{
  "n_layer": 16,
  "d_model": 96,
  "n_head": 3,
  "n_kv_head": 1,
  "head_dim": 32,
  "d_mlp": 384,
  "vocab_size": 8192,
  "activation": "squared_relu",
  "norm": "rmsnorm",
  "norm_place": "pre",
  "norm_eps": 1e-06,
  "positions": "rope",
  "rope_base": 1020.0,
  "rope_fraction": 0.5,
  "qk_norm": true,
  "attn_scale": 0.193,
  "bias": "none",
  "tie_embeddings": false,
  "parallel_block": false,
  "extras": ["value embeddings", "an embedding shortcut", "weighted sums over earlier layers", "capped logits"],
  "init": "normal",
  "init_std_qkv": 0.0588,
  "init_std_o": 0.0,
  "init_std_up": 0.0588,
  "init_std_down": 0.0,
  "optimizer": "cautious_adamw",
  "lr": 0.00186,
  "lr_mult_up": 0.907,
  "beta1": 0.95,
  "beta2": 0.99,
  "lr_head": 0.00801,
  "grad_clip": 1.0,
  "warmup_steps": 551,
  "schedule": "wsd",
  "decay_fraction": 0.84,
  "decay_shape": "linear",
  "final_lr_fraction": 0.1,
  "batch_tokens": [16384, 32768, 65536],
  "seq_len": 256,
  "doc_mask": true,
  "train_tokens": 158300000,
  "steps": 4288,
  "dataset": "wikipedia_en"
}
Each number is 500 + 40 x the weight over its row's rms, rounded and kept within 0 to 999. Layers, rows and columns count from 0. Numbers have three digits each. The size before them is the row's rms in percent of the matrix's.

# up: layer 8 MLP up, 384x96, rms 0.0637, rows 261-292, columns 0-95
# down: layer 8 MLP down (transposed), 384x96, rms 0.0624, rows 261-292, columns 0-95
up261 077:417537525479560532470499584557443482530515459495518456547497481486477495447549442517522495506569454476477531531419431511495526521575515427461542522522497490548568503533475483443541551448508489575512426542541589536467481488536502488506483447510441508520517469487554487480494573544557509520
down261 081:480485470535562545495435576437508502506471598500470518476495508495507510518456454469467468554440560495539473489597534464468514501488531516584493519428453527515560478494473493553481494533542605464552506471500448429495484497494497528526477466492517462500564499539518497468582542563441514573
up262 103:449512483403500424558473456531536467497472570533481445521507511469489490412541484514573476443514482445526419444533499471460480482479563518492570541490512510504527563516468500545542527521467545547523475469491484565498492439532596445466494548529464439486491562469502549462440483450497475518
down262 094:519598441496556465538486476499524454521484468483564499517469470550548451449487423463421470574515555500506497519541506516490486465500508534541547566487542464570418495483503569406420512525537515573434508521512533488495499590509463552520465493481490491510501516431485465491503430504518487478
up263 084:398446476507449409543477446493501460449514497505450447487428485481449438498468485521557519559545473412541484545497472511497458425550617556443486503458513522479489504449512561468505520562456518545512518521552506482502548516497478418541499473489468482480475532479423493486498524482471508514
down263 092:523458451513494466423460525506459517510511549471438547499513441543512538503497514539483463516428511450491490523520494541519459512472455556524529451480541574501442455444441561494508513495539507432470438501509510528467562612484461532549550490425510501507548543486530546383522535462534486549
up264 082:534493480467471527432462599503517521558518524532558524565458478486444479540499466545500459489513520459552473503512405472488546506520514548493469476488505479479469506501426496462516461508462494469567502547561400529455509463498440478546473584561456506534483502584549453471478444571443525509
down264 087:454451454542560533521514496568561486464450475445473397480497485517575477449487528451464543478512493533472552532487523491480521503486515539495444464484471481462518516515577491546489503544516575515418488468519582506505418502443586521483461516470532524421551476434445513431526498471513463490
up265 100:549450481503590463458532446551489412469529512453458505491494493576515484513527508540539481483494516489440535517482543498522506483484496530477580530463529527419475475498499547538465529492480515671510504452455526515505526483415541396472502479473446476483533521448485512489466513469546479475
down265 102:521572493480501538539537530487530536532458565516553488456459452524422466509466553550486479532464545425473442464576556496464479559469491487524531515501491490518525512483577539516491558415605498463462568465471497497502474523473485478525535447498482499491532397471477521543553467479563554463
up266 094:436551548458470503507517525536544469518435457445458452476504476482606459495487432565488489497521496526454491462504493465525529436485498537520495567496486439480493456589460490445436491485422564478535439493515559567477532511475510541489504467459467532469589448476476591500462473517513544509
down266 102:562482490450492567471445535457523541459454515424511537503496460442514471519532476525522430487533549515548515503484473528482517487511522542558418439493562515492417503428452564467503465519494476441446473519534516503505467535553468523501489553488601528570486482530508564436473510482528459591
up267 075:483493496540504549478470510564484453529488505509509560529467561459452502532456526507494519533458478552544497543473442474498547476573509513512495449433486536490538450514494578441490437525379535519499444492586520463505537470517392528473484530572461560501508398507516489477486480491537468461
down267 077:484515384510466496489595531478571450528474487454416454542497489468528464499574537526504470415495530491532478458558523475479464515523530499526536508533556506467424589514497518537461493608511557509508542450521532508447448555532540524467499493501504482493502520539477473450544552501567517527
up268 087:511469472532465470451511482512514514507538512486525522495560501563504516532563459479497540502479463478508515476489501466487578534508457480496476533445516395504475574589529411501457518502451430504523511492456549496485532456476465441455464458565533557466509591530512418448518552534481600539
down268 091:567521489495520519515502525510427403507528494471531518520528458483505494527512550502452508504565480468502477540466574468523468464534487530422506482513486442573491462399420524443525434452577477512524472516492483504463468471476490528574507404501513532543515413556504559540554511486524540546
up269 110:472464511505509493536475515533542394516477466492435523498429525555548545484482481530551503476490500519467495570511458543501566511529492512456547453520548479531478496493452533419525470513375486560458566479451517439561529419419527525508487532511452531469491507478491450554563531467548501512
down269 108:521504482458468503543542499490508541475498460449522439494482515484535481495540524549547553444536463470519502524537545496429422487587531495528514482567542535508521496532464523570463548488546459459520496466477419559505478444473483447451475439476481481454498488438439461501444550512518637451
up270 098:439464503501513465468493599500523473533533556462541476465476454521492508467513543506534453513519500568511519503509515527473535521475537520519415519411541485500534519541451448491499567520521555470485448604443472571464532446478460487443475499488497465499590431520523467431579496462541560500
down270 100:543568549474398504491478543597487483519510539460542469456474529529445506554484464474465515541540447482481466526556523507475440490502544471495539444560459542431522425496426518521447524530594493493583481513486467530489508460493501501537508506426458482536518426468562527470500445538486531494
up271 090:575457499517465521426535550495471537482499480492478490483474432512552438522575502475516456557498519465425526481525452504504507529549513571497558551433552525511457545507522575584425494503478497519474536510490521407517499495363509490497504464473479545481475516530509495490497540511553510587
down271 093:532503491509463533501477433539512515414424494531480493536483531500421481519441570495516457470487565425477424554558533454519496581412508465487553486460508510428497507507550476527488477492495560529531485541486550467499493598455464495566519424479489477544520505446508531518497480537570531470
up272 089:473450455447463483516572572542534476553487505516500464453460435553515528516496495509471557547463530520487474497448555458445491471492573522514491570498468463466455425526507547501505507477516522571483518543467466504486553432514468549505433484627418470501494522519488458485579485479503480573
down272 094:524482511517487446460503500508484546477542457462501555470619525529457458526488515487563504569498619472543548463476428467435499471457514482518468505509417439483578476475499444483505505549470464462558470509517465497595447484553475512506453462528499503512549492503528473547547428533467486482
up273 093:445469512523492423530513537513508449506494458501464540455510432475560462454419559538525537530524577449463532485528520571524498479496587589482486493394609484532522479530541476499442468513496495527495485458502558524497527525485449484552500494498499506559531562495467464499573535474458454518
down273 093:524498458545445553455531469491460513478546548579469448548534486519476479550537530457456470464498460518501412506496451470527461568484404391481494548502459512510462521556492490440533559496515518507523471524491595464429532501495502469502466451559470517511502497457506455462473523408507493437
up274 115:490454552460484497482479528472523537460509474547488509441505458485538492447450483470516509404491496516462504487457514452489490476438529485521463516474492511507471496560589442617485426530449501512487453582471533529479541566487462451526495549511538480549494439518435546429556507465517591549
down274 108:474525510503533510508531501458478454562449482454548471525478420497487537468528468594532495436559451502501528483523577488472535546441543526472495511533436510439579461538552481593540507483470469505530540533552512509504491476562535460512564471481465426550496460401493462449563516478501530498
up275 088:476505438513481453496495479565492470519537508506565463479505469505502453511587512426494567459515523536489457511523540471498551471449519583526533624457483480437453512586492562513485592465494449482546430473464481495539487477465545537499465465566470429425510479479538525488507479511520528512
down275 091:485527535464502434511524493496560486458504454498522499433502535520466490471443485535530497571486421486501529493559434464513474418555454481550450437537460464543556532457498455476517470472503536495426459411578520569423540495487499486531527505566468510459476470502552496534535515453420463537
up276 101:473499416575492446509497507539548466530571494547529488533535481501516454543504477545470529494496459530565451472499540449523502511481477602507478514446535480527482503567477489468435433446460458524537437485432488485503560491479552502471508536528523528500587567557521535425538556523469576539
down276 103:502520527537452466523547523516514455446501419485581492497559478485577464533483453527541494559516510465411494514547502493474482509498516527547543493492513440526496530464477509416501513483487472590541451460474459491481494504569485553640570486474537496486533469555478480591478508561482510514
up277 105:508515501523512505479533458525478486474508410518531486436518496496515476514483492495500490435553515491494489474476584552522490518515545497504503473439491441498493539599534503445418482513439560501577525531484526498483520510434511430493526488460401457445476560611543520496440554517483590549
down277 093:520466544478524520482564476497480506393512519463449524432519527440566558501476411531494495537544489527502462441433486485545536524527478453520531491459476545496591533505509494477509471539468502506497516487451527479531509468432474563437537486497495483501520464584530490510477517368458409501
up278 089:474491510461509496460401552468571496515555491579525510530425489455505499514533508476493471517487475537491489498401483499526527504448502506475559496489526414564520539480503437429524412481476506515440488496505606533509541506451523443471488512522430484462549468455482491380480506474526487481
down278 089:546508470470517461549501472546516490485494504523482488492474598422405458519454505502533468498410493542496493502531544500483501472445501518596452497510468519543530524499461528507455497577532567423478539416440459473503464465562451464555517564539510447418504478506510493530540545516456448495
up279 086:440495477577487499537538506452524525453478456452462543499506555434527488521570480478502553463472446522540511469429506497551527505501521536538535523454573453531504562592527447514469552547442523434485463539436506498536478433515531474569518574563536516483469517514471478533441522520425481527
down279 095:543558539489426508497468516517414493470482515486511554542536514504490533532465527452506504534570467491467511530519516477497454515509490488492533479620495538417480420526520569548523496475558435491487480515528418607450489533556465571505500471437458510519554430513494518520519481497555495436
up280 097:452531462534547457511485535536459509497541485437508468549482527503503466464418508511521505475430497553445495528452519545519546505494511587443594516384531435471490475532459507485532527496432562609531460512504479438538517431484550504452484494531492529512459486484526493474498501572547495456
down280 095:450456514485540562488480567427430561542499511469412481467445444477467506461449552516464481487536468518567507421494504480431478476541541506509474495531566460565524519502506526539477461473518491469505534514502491379545562488521424436492483516456559457475481519500487448526554558495486476464
up281 137:515494506529495511546457532466497484520559574540461547408432493490544478483560506511579572476535496522551435461523472468476430527528498491468486526447473480523506569547493462597487547478477567464496516506477544567506495471448432502478436536558490428476551469507532520449459473475538442480
down281 127:463471441537480495519405541503444491444508483519502529436438436525488482505518504522524510553541545485519468506482461483530521551454428473483445510531461522436515459456450501574423565501599459508546516448523466513489524586553466429543437467470480494544505464498490511509594526502520515491
up282 075:484475498474518554553564522428589488415490427543497514508506467460452442466551415488554509530526461499533459445528432497426474478520461474509453545467538514500475492478570536416553467489463512530482550525505531549503466521501462534541540504489514502491523519481495460532422470414466541443
down282 080:472565611480568467517539480530486494504533463443546501508521541509533546518440495518467553487513491430489522591479494475571488434481490466474575538479522444540560461536496428453509517439548499507505482540423514515505547478476494477522522444554495589549487502420465547508528446528530501516
up283 118:463517474489546531502520479449524478478505412443444502413407509516476503455482434509567586443495505491512466502501477516462520511578508492495527498481506481529481509500479527462532564448466500461493560595489546540539525416373509501486477471435438539445514501496465475549522517538504515477
down283 118:541452501496470572502471479523448490571529517507537463546484475500555503503559583457477510464496466476548525463540526502433487507485515548546495545502493500527530507522481532567458586437620448483556467436562442512438513472506483488426488472558540511518477501455476514420552560499499546503
up284 113:545506416537607505482583521465497488505507462523520461442503483487475497453551478507522464488390498545524427481515424497463496491578536504422506529503577536500445551506509463481509441459493570498522524579486517490476486508504550484497476465498524449408500558552499538487482553557513475506
down284 109:568509506500481518542520531529460447505513483460541440551511458469433517522565452491465496471402522576508511490471495517490535519453488501488514469559434570535462516452423450464493453577586482462498587528445500523491487549504466525563494483542461547439492462495465543558492515428539497489
up285 083:490471463436542532503511489529556470500573508478470494437465521546570514490524518527474490521501420495462512489469463505355483542509494493473497501507435500414532496502549533454544416501473536496503537526486542501490572517508455551536380521549482520530514533514529485448576546473548452484
down285 085:523465510518514541510542434428468493441498507508530547463503476591418531534428556487478478505488508535450536517437447480540518468460518480513503499477543553509482454430509501418518443460455439439457481548463498449452523561508461540486511483566538547538437488530493532516532466495553405469
up286 134:526416514487452477489525566476519401439516483510474491452517493495571473468524427514556521417515472493539506485515526447463584457442573517457511511522479482458490544548533460512438437524462535506592495534500476481470512526504521487431465574495461460419449509505451532476499550510471472535
down286 128:497528508547416430501516565528418526501532485542495482517548483521506490474546481520466526454484515522497482423518545433507525527472525515410567509515445512505548540520496452478512541531508447550533571570523451534474476502553581556462478543493449579448476519504552478508474534506469390492
up287 090:428514494442502504569486514459507449498495507524445525506503485489500529500562495489529454519521461527511428462510416482504599484523565525459502508437520499412492469510533485453540513501374530460518553511534444510537538524471461396448432526524466481440506464465453455471462452512493545500
down287 101:494458530534452569565559523544507453514506530516491461478530451430504489533455516546535530461518480434495474476470518561470446500421495620489563526536485556490561464541506432458514486490487482511455466473464520496503468502530526459434563496492562534580486465484505571445469512441540436500
up288 103:503476506511515518497524525568528462485495526469437483439474522491566524527524447500580549461440442516506515515476508457503556453461540468542545510526435496415518501539525495427490492493443619511508511446499447573464556493514465560398513456588526552532523510491518488464501500494533445531
down288 102:522535474520439514612523502415529531515468383445454458496518546476480491476513432491543488446550499482491506551558503534491508470519568503497550554534544518509412487525525486511508542546490480454552558462480514508477498519562614566504462492528514497571511483468455492535433493466498514494
up289 099:524412500581488469527549499493597465464484523465501494537373473466505454546548513498505503508468458499472452487456443486423502480568557529458491528517479442516499488494477489510505591425449502479503418521504541462565481504438470499508556533471547481434545502551502496529430519485500504479
down289 102:459496459475510424451497499579426482465515483471553465507483569523499529464479578551499537532526566532449456504499508506475465513499505495584485422588496454513519483467501468487496531513538389520582477519450526579528465529546487513585492477458517489519500520501530550498515431556548461522
up290 079:493442466357549475522508490493504551506457479510511503494527494530477491482520544531466472534420457493483531528562530512493569488503510468451451503501536472561479491536539465438524483553476451408523510544482495518477490493513401389550467539508443476470518496430557530479578458509476488469
down290 081:544437503475557522533542541507458512494535557550466514533450432524513497557549558554468519441490531514466519492536477406513549498502547526524465486511527494482456520527520487461492539579510447517513514476512449513516440444508577477473500458574414456527521539556544464536467460501434566415
up291 105:496543467528475445589537472444512510489500390536506429513530483543576417511551524488483491485471429475476458495518482510427477472497480497478521535467538453462459502512488464507432464494476560453506429517463532440477472553456469445470496558504544521478542540538540503423520543528534573557
down291 092:509525515505565502495437451449432528498477535552501468429492491503524534488458513447462596525513491499546441508484484534508534559463433420468547568422530470509486465533429471496508481504453542509473546482463559430559518526498493550480525477446591529535490468467444443543473451508475537460
up292 072:511539557514489531437572493517519551503483484482516480470411492560481560527486528484569585570552513546496517492462495543470531523572496498504548526474501492462493471501501541505521469381461543520511461574516473526535463435481434504422500507537538493508550602458515468498536493500417530477
down292 074:483483500488428517535489586479556490484473521554526423557523477436500449523496536398459499499444526411509545512522557523508502498529473515493535489543535447522461534569489487527418498517505527544561507480554496515416503528515469530504543430475496472550522530521470534418534455467502522597